python train.py --d_model=256 --n_head=2 --activation="relu" --qk_norm=false --beta1=0.95 --lr_head=0.01 --decay_fraction=0.74
Each number is 500 + 40 x the weight over the matrix's rms, rounded and kept within 0 to 999. Layers, rows and columns count from 0. Numbers have three digits each.

# layer 6 MLP up, 1024x256, rms 0.181, rows 206-218, columns 0-255
467518499512549507523504483514448547526471484479497539469518569540488443481484441534478445454454476500464499487540510471464496438439506509489531461600503463530492503504534459484548485462510435532474483491470492520476488518507520527451507513541455523509462506607499598483538463568465439518506524493478513498454558567525474485603498525525511439468509488532497527515538513501450408524488489457485476529470521471542440469517518414499469556475550537448472492483454538510479466502582534448494499461482544478453526551499491534531503448421505485448478575499546553510532433513531530460481500519497507521489426495539484506442454472523429484524406520503488503506501518505478581472563482464442517446444514463472456524547512562492507523467521468494459481522473476488444482516500530
471457504455505600504566468487488496529519439461480465534509497534449492570525436486520461553522477435573526442474469526429559481470530538511533464508533510497505591508531540539513494482529528443505521458511532440458524545522477449476503471510497498493515521470470568484473508455482550469513478534510541619510437501496478511595491521588467521523432473541522474480441517530524515500496454502529528509467551491505434480451521430494498462459532490504489427535498477498515439515455526494528555491485501574464602586470482415520449367529461420552477516489536540415498546475481478559435577548491467471558543540509465439590546491535493500418483526508436515488568552520456526453547567561484514468531526497555419434440424481527486460494484560562514530522476531493503523496537485
435549430455514582493457515477483453438492456549538473481474507542463604475416479484521497510463438462571465501502431468503526541497454565501489557496462401533505456546583552447512506465506499452511544460503520554565539501513554442512536471454407548484486454438468518513522542476517513536518536461511393423586444454521524454503579417432472427527527461571588437530498589548499484490527486528449482484533480516517457436463469514604537490471468489498516492468521421490501479510528542569526546472517452534591549579506491498443434467522437492488487516486511510462544512498506474509484427420548430532504445583507503481408538468446527483538555516511483434524472531521526442464520519439513541605476601523540451494486517528515555545532592474593510441525494500404557496455485477
559480531514484467506510460465471460527483519461501487451478493485468468416505546433492465480504494517525526520507523532447598414499511549519485549527596514544490510538506520447436429541482503483576469521599525483535595484517605463564523533519502400480540498488539512550466496497490486496534513546471484433570504558494532457515483410535523558532478478481476500517501487551531469589572474530530478505463459442488589540462520460500515501534475469461463472540513543577487517457475488526517509497564488513532489497466517498475482484512547479437513471472486514501465545515486498469429537531457515498509483522449484488446510443481540518491402488545526478558448420475559537542525483458432547454536541583514478535475384471519456489490511487460516478510506509501469441573476586
474544512488550452539498425522534464437470537510490476470473467491518491516485519463504528529520460508475513442467486496452493518535464560486454499508486508586540481453502557486504478470469474517552523532510505501550445489511474431509467555514560524519472556473523574464495527562447575526483498517518532536497433533502496474484534545522553548499485514427489503468450556467479482487534491483499452481538494560552459539521487558524509491501537503494460544519505477539519480516476513471473479508512518503517480496501463507509501524506485485458473501471488504536484480553525453518511486517433464572448511445522526461519551490575454502495499533520508552501568465512564463518479494476502545505493492476495569526494500534555542469504521529534463461496515496535558589464453531
476572505524509507490446535548509529561462552501482538474457512564563493442522481431562459438490476486557490522497512453495534454487559502544512466544521512559435524579431501526537499511529521552446422511511490503477513449564485456497505501483488565542449506473454493469513458491496450548429460435558523481440456524489511519545553510515555471481466525477602480506544502516491575455540494466470472496519511496469447544507530510517509496490539540482512503577562484477482488552505443434542542542442489526490512430484469497489523493620589481456551486529527479507526525499502475455609513493523569473531424530520483508452506527471558571513520505411528551492585500441498549538519511465450546500513443462532525528484503533522406481509511539474540529437470566493551512564459507
447444452516457496484512528438518496542487560528545497510524532507461421490425535496506482527460491448472487468466510471509495468564526540521498495545511481499513517476485471477564520448528500536515513494456474493484443525533490463532512479475498549495487417566514578542538443528491454471533481488525540470536528542479472483616497464454422486507558520472495508502474424378494484559454520542422447569545464455530523498481517599479513484569443453542593437479565500477545515499425502509469522439461488454453487523598516485546485468436579425499473503571515469534499508507483490450493513491522526460582544464591531467461494597526481510542504504515482504502519460525497475486433508567506520558445538508453524516584546531527484507495496502521540446485397477531551518459541535
427513434475481519509538478488402474522462538500537491479455412479476499530418486527438457523466518513479514447496476541558499513495449486553484461527491407506497467522481500420502521448471508445527479515556543597494556435517497540497560432462526502472484505532540497491449498511430489489511499447500526409506423458512507565466449524489507561466438505510556509521502554482505398503505538522533519497522518526483475509493493466461527541495505513535514506396510506494536425527500555548475495492510488480496495541485482447542430483565510474458515505503443501455469526559569485437453502474446503535458538451507558522499488529533510530498467521452490414503512528454545459476524473539512465510522542477504537473495507588489519467467489464518488514505572483538455524464549536
544489499509504571489479464546454517466536482516560499525445494522512486469447551531500495515581483490557544497498497488584523505526499571501572456537478508494538579568480524508537464573538513498509483438485501585552538484517479450452444553544563525512488499513566463461523517511457480473496477537486503537489515567440501447424580529533442489509545543532488494546398469495473467534410507541514461539429477500569519548472445499490503547488522484497432447488547498400526514496511479461532445453529439540513488498449405451532487542483460500446400534533447499536524485491518548541539430467499535494496486536512427526574563505531545542392520511496502438429483443524500518496462439471489513515525469497414496511473481499501428518527489552474495499487510424523501482475489510
534526579512501502538479512501535493473440520456466533525440497493553472509512397495490480460482453522491515520497502467422452550524484490559550473489494477552453527538474502505513487468503459487520526516507519514399474508430462499452493454546441550512494554483467544519476525538478469431489481486479556528516467553495571496511564580615506537506498495476426514497459500514533497558507553498484588525488484463564488462528575499462535492473471504504451468516557427551461466474470537474547418532502591556417558441454568497512585522414522520544505521534571486532478496459500467557484553510514519472501523494526528471489522598500443480518464484566460521512466487450445485523474490585540391418529544554531456481517462439525477492446471509460534496485481491497490612432509502
496590587532524528508496532501542473579455487471494468461464517482483484511459479480466459536480470555556486473481510546519499504530485546508524477460445536579515488574497475527513466455525438475538532519534513494494569471531463492498453491514474533580455538509503496529457498551474487543469475557546487587483481527480497455488563496460518502484525568487499487546496489541432462478482478478467500512486441546555444529471485535412562485515517489483531511510464491600529426481543507511520568552453478490434485531481504518443480509523477477480484508512499434546443492511487488527450455438435526491532533527487506499413558518476488545498485451547391577485460502530436553491467466480486547518533481470517488548574441535480487534474465478450530452459528496578497562494461498
546537499515493474528499492485528505425529539464491478502478507484568521540449522514497580534553416486537529481422433531519479521522442466548450566558458525516599448526504477469521501457478545487492527464479556543471500515488527483454534420522501487456484514479469507506480480472464530511549519506540539506499498468511506438410598466456532550480436472479526496480422495583512407527499516496495518514476579535490578488528527567499464546483474511503523536539528447508477524546422515492431511570532457467522567543512535493536513540584532441516487540514517482482503476496455461473482442462541439467469496484575528524470504502434526488490483419518451434491543443524507550533473491538517481467455541530516506496493427538529458537528467494513546503528424451485542483500482630
513496492471502568507460477555483483630517438546526474491437512461466521489507486508543497518569503499492529523513516478509490489579625539504525511540560522475596414454563528556469425540472521451535503495544564548548589507466474409493477418494426502550481553468584494464545503546544523472466559482461451505502510555506497467495447504507533549503425522531525539554502438542559571541567514515465494538549567475442477583448478542455479516451464478482479420515469470504435523503546462453497506488481527567508500493559489515438560488568474477512494542483473442528526509420508447519517470514484494523505543521531485481455522437519529491572547487517453511549520576555546550522571522550515431526482511469507603495493541464506434460535515496539509449490552512569577448508557497
# layer 6 MLP down (transposed), 1024x256, rms 0.236, rows 206-218, columns 0-255
541511555517473560506484537474527462454485526473513510503535482518522571462501454506484534558498477488481565513496459493455528502538452506526529543492444470514521514477497480524519491449501506534541473507469446460447444420489470506489484516536498503416538553436489520546516422556524496535561462488489501529524513503502436513473503503535493439580442471481490538550461520430569517545482458479525563519561488514488455511467433516463461515493525435562473513539558510509485459541449455514469491533469426492492484625515391416532527524448471478495543450502537453459464551602508497535511486485492521530520519599539516482499504455504502576520475435459511490540550456510550458504497584484494494531463505459521486488564534504529560539442510462510549497428570596504464498496489472
480557495510486484525438473463423498503563577525456499470468495591527511458484492487565491481499490469473411538529497457512442486553496425441579478505446540461479537499434547573477498516505485465478441447499486472486497511549448498527504482445518509462539491475483551506516583524543455474456381477491448499506458442496466554519432501515475534578455521539537509558539508543488475499549479526558554489487509572487532491506432479520487460425420536433495488537498596468497543443518507533559571415483522439524451518490537494453479527430524607451500579466551492534477520505488465551415515479526606489516463516451429502457452452512535579518491576447469512578510477407534543538515444560501465522554557566446522548346520506595538462513572458489469493467523501485552501507494510
553448494516468478617517546512482515538529506457489461446473499498495458475525543479518459492571539504435434464455552530520526518499494478464435535519518473388490472471464468585506449544527534511510534520489479517458491495536487480514524549498519486474524488480516488558486450484519416535467458532491523521467461512479463528419456527619503579480592545501376579484467482463433536563518487500509548535460528444460494552499486463490418518521495514499542497540491420515539561421562521512472517502482479422446502559457468433497576508471532554555500500525518464529577503488546519495489533545516493474497570478448489532496493486535485534434441444488447534537485481484488533489491535550516515413522402499488506479534448487417547493585428533455537460501523462499481505494494556
471507479539551514428495557501527427552525467485528479505488459521525508538480485518497450530581601524459527464434525511528478572556490482481501496461505537515412472478517527492508496420529443474466513475470493465481456525504466535524487499479488498544429473527509525503554493534525567444495475459451462504453481506516505464518490515476488433490542545508497519444469488467529511414500478429493544503545551543539430483518538557509444488488470582482535497463544435468499563545536484432446515525470545476518462499480484552485479501538449523495480555479534487456487421489521559469526549493611479521518548473520512466481486500496481510547546547484495506474543514493432540595516539478500420502519505487488519464483544499517477527491523439546476463437499452497499524462494485
510490484568512556450481534496503511538498523511474543486509474500481550458505469467491511466541497489540512531549521535477508467476512497489454503492444510519472545516451499448500541507505466479456547504476468453490447475546537537499574521484439509497506454509470420518505551473536485531453461496467417475436536554419448513485516453509495541452495531550509488506486541507524497505441612445482495479502480454499512538470461497588540575485502554446517534442510518454494489497505466500546525484465466497486505527481558467452477479533439473434509515511514442477469504469450493496513507519524498497477531590536459500503490512459440451572466563435554489503467449457475532519489485491485511560530466480523424539521519514485522454477506479428472469445520520455456483462620506
524477509527457438519500481467516538450575495550457439520466506483479489468447515517512523514594445455552533510500437600550516541577470461545532509538470481505478532427463522549555584495488502493528577555500527395545472485474478505446532527389548470422520417513459513484433442468453515536490511550599503509506523501542507497472484476543491456540525467522525581522563511472486524471545493466414528477469472589492498518497516457488431598519459506484551446495496557535515564516551425494509613540508562503459443528483560561478472429503482504490521592441553498537503462526500448448517514581577558511562512556494484470468493442530533461448471530428541520531483492510505494503572465524486475561518447489573454471517483475577492492434474515448544540452439502517561449411519560
512553492494564471593507488502512510462488570484506451465534418478501546534545496554548488492503412593465530466525501462449454492516498463469530459524472491461530552521523531574478432543517503490492541509472555546510525498447485527498516581584516397536544605573561493506536513420537498494523546552512439498524509465500568530479475543526559502518534467457457412454470502571505532530466545469466526471521528432495521473582453481552405556519472489461482505497490420542481509505547495476506522462547519494535487493479497500457504519515499499476472477435488582501545429551561566634471435488497595553418591548501481483490518545555544470548442501521522529514524519471498488469494532511572424475583520465530473460490516487469501454507459474494458480518580521564400474540386523
563510535506460526503470520452545527521492489489468493494500497469502545535533450507571538468462503446562534468562486503465488492543483526522523521501463527449510556477494443563539490518561511459458507466488481481496458549477491502452432516518430522479513514474496529526520457511499497533473438551515519501476585483511500603499490500492512502522572491515465490517487475504482549520473453492532507540459525509496487532502521547479443441530515533524545539585531401507488506480450464488479498473533451463485555517497526520497508516493464523500503527546510504457491495459501474439519533514539514468489495485454525510497504545482552495511603499487508562496494468536452548492470530522496540491494481443518496495534470436459490493493472534478454487439471504504499467479469520
481431491485538486566523506458494503496412472508474568455470535492585474525547574510569560510448527485487464525410510464464578486485453514497511417489536467518511492478496488579468490516493518481474533579491546492409536481505422515522468497474459514498461460377471541477508480526457549525486491534498467477438492482483571524487484507427493505536433501406523437471607468518526478453503472416431476436380505577462511517548477553486516409503502506590554470456497502491550453485504480545457549508466533442551508547515457489531518496461533549495518557446533500460567490568478519402491564522514495494502530474464522392495469507501502498494481481542565468532507407526509531531532433512525470495540536451555485473499413526626482505527518506537526537422487503449510492499492448
518455531555463476548428486454465575510467512431459470447466490504479560463528473518566527507472470589541507511450522560575476476516501525493505460478439432489494506472547445514536505448490453466490511441549579541509499463493407428500437504444478510423481464509485505427528483504488507484449513497529487441453569507481516631531454500405486487521541483506513505498585492518482502448512462498547481503526506472543480491499507632603469469470525533527599479482494502485480595469489536499511499521485531503518523481440475546513504414555437489544518524523481497529534554508509454476517522515540464511476424475490450515500453415471538475493544462392513466513519518486524461467537478488524481510441491506461489473526503558505492535470424502533527493472574549507485497454472470
468515524547463506538515486507471459498516461494531498500479525477549495468503514537543555462442459497468454559496497516423562500522447479513511531600533466522473517470473494432524618612499532511505479493413525520483550514527479472532540495449557503447488494546525437443514452521525526519519542465431538507556479492534476471466459514511506470585524550567530460605505488511510506487554480493528528527458497485445496500469458453577473508644502512517469502466455555510413546531488513536547525471480532462541486489476547551512491483470534515453575477457420536538501537435517474527450512510491449528525510499489553497570486494491458484504562540457652511534533497472535471499506519567477514498535495453406522425509488439535469541523577459416577536488549486454445451469459479
481539511563549538584496510515489482469498470462456544513518488472476520540516469515478472467550509520482438461505491539504497480532468521476532461516541492475439476554471504503545446501508549479474516482502448549480455487519513533524488499507443478500464548500510505480505485439493461514490439498500493446503490476547482506444404520482515525530533526570483564527491551423517498515547490553492545522479490487531474523540469420465495495485507451522574512512528512541471490468523467508478523490537532504488539470433501538557393486456539417481519497498554507453459438489518553484487484437496493561537543488423575511512491562527511470420502493438516496500520521522478543473548501501517510530590452521496573519519464464512430512466439457488451517491564487543484487477495476
458491554536499525498585561569521512457498595517478484517487546483533512471508494560452482509512547516523471552464485481522506533589489494522567537563477499479456460504552521568424478520495551434503467576463461457550534437502477465440503425525509544516525410531526485474532453536463637471564478520557588485515514532463528430545382444465529470427527509407468517454545370538475465526517544457544486521485609508458467574505481417390542455455511461441477453531537430467558513498456485602465452515452470449526529534562542521504467518446475519541424495446482545472498571526490512486567404604489435516490480508534450491435447535532504413545517495502470521511585526492467511491483477499536516423566591528485508462503527483568495504460514512479506460434626540575540505517520505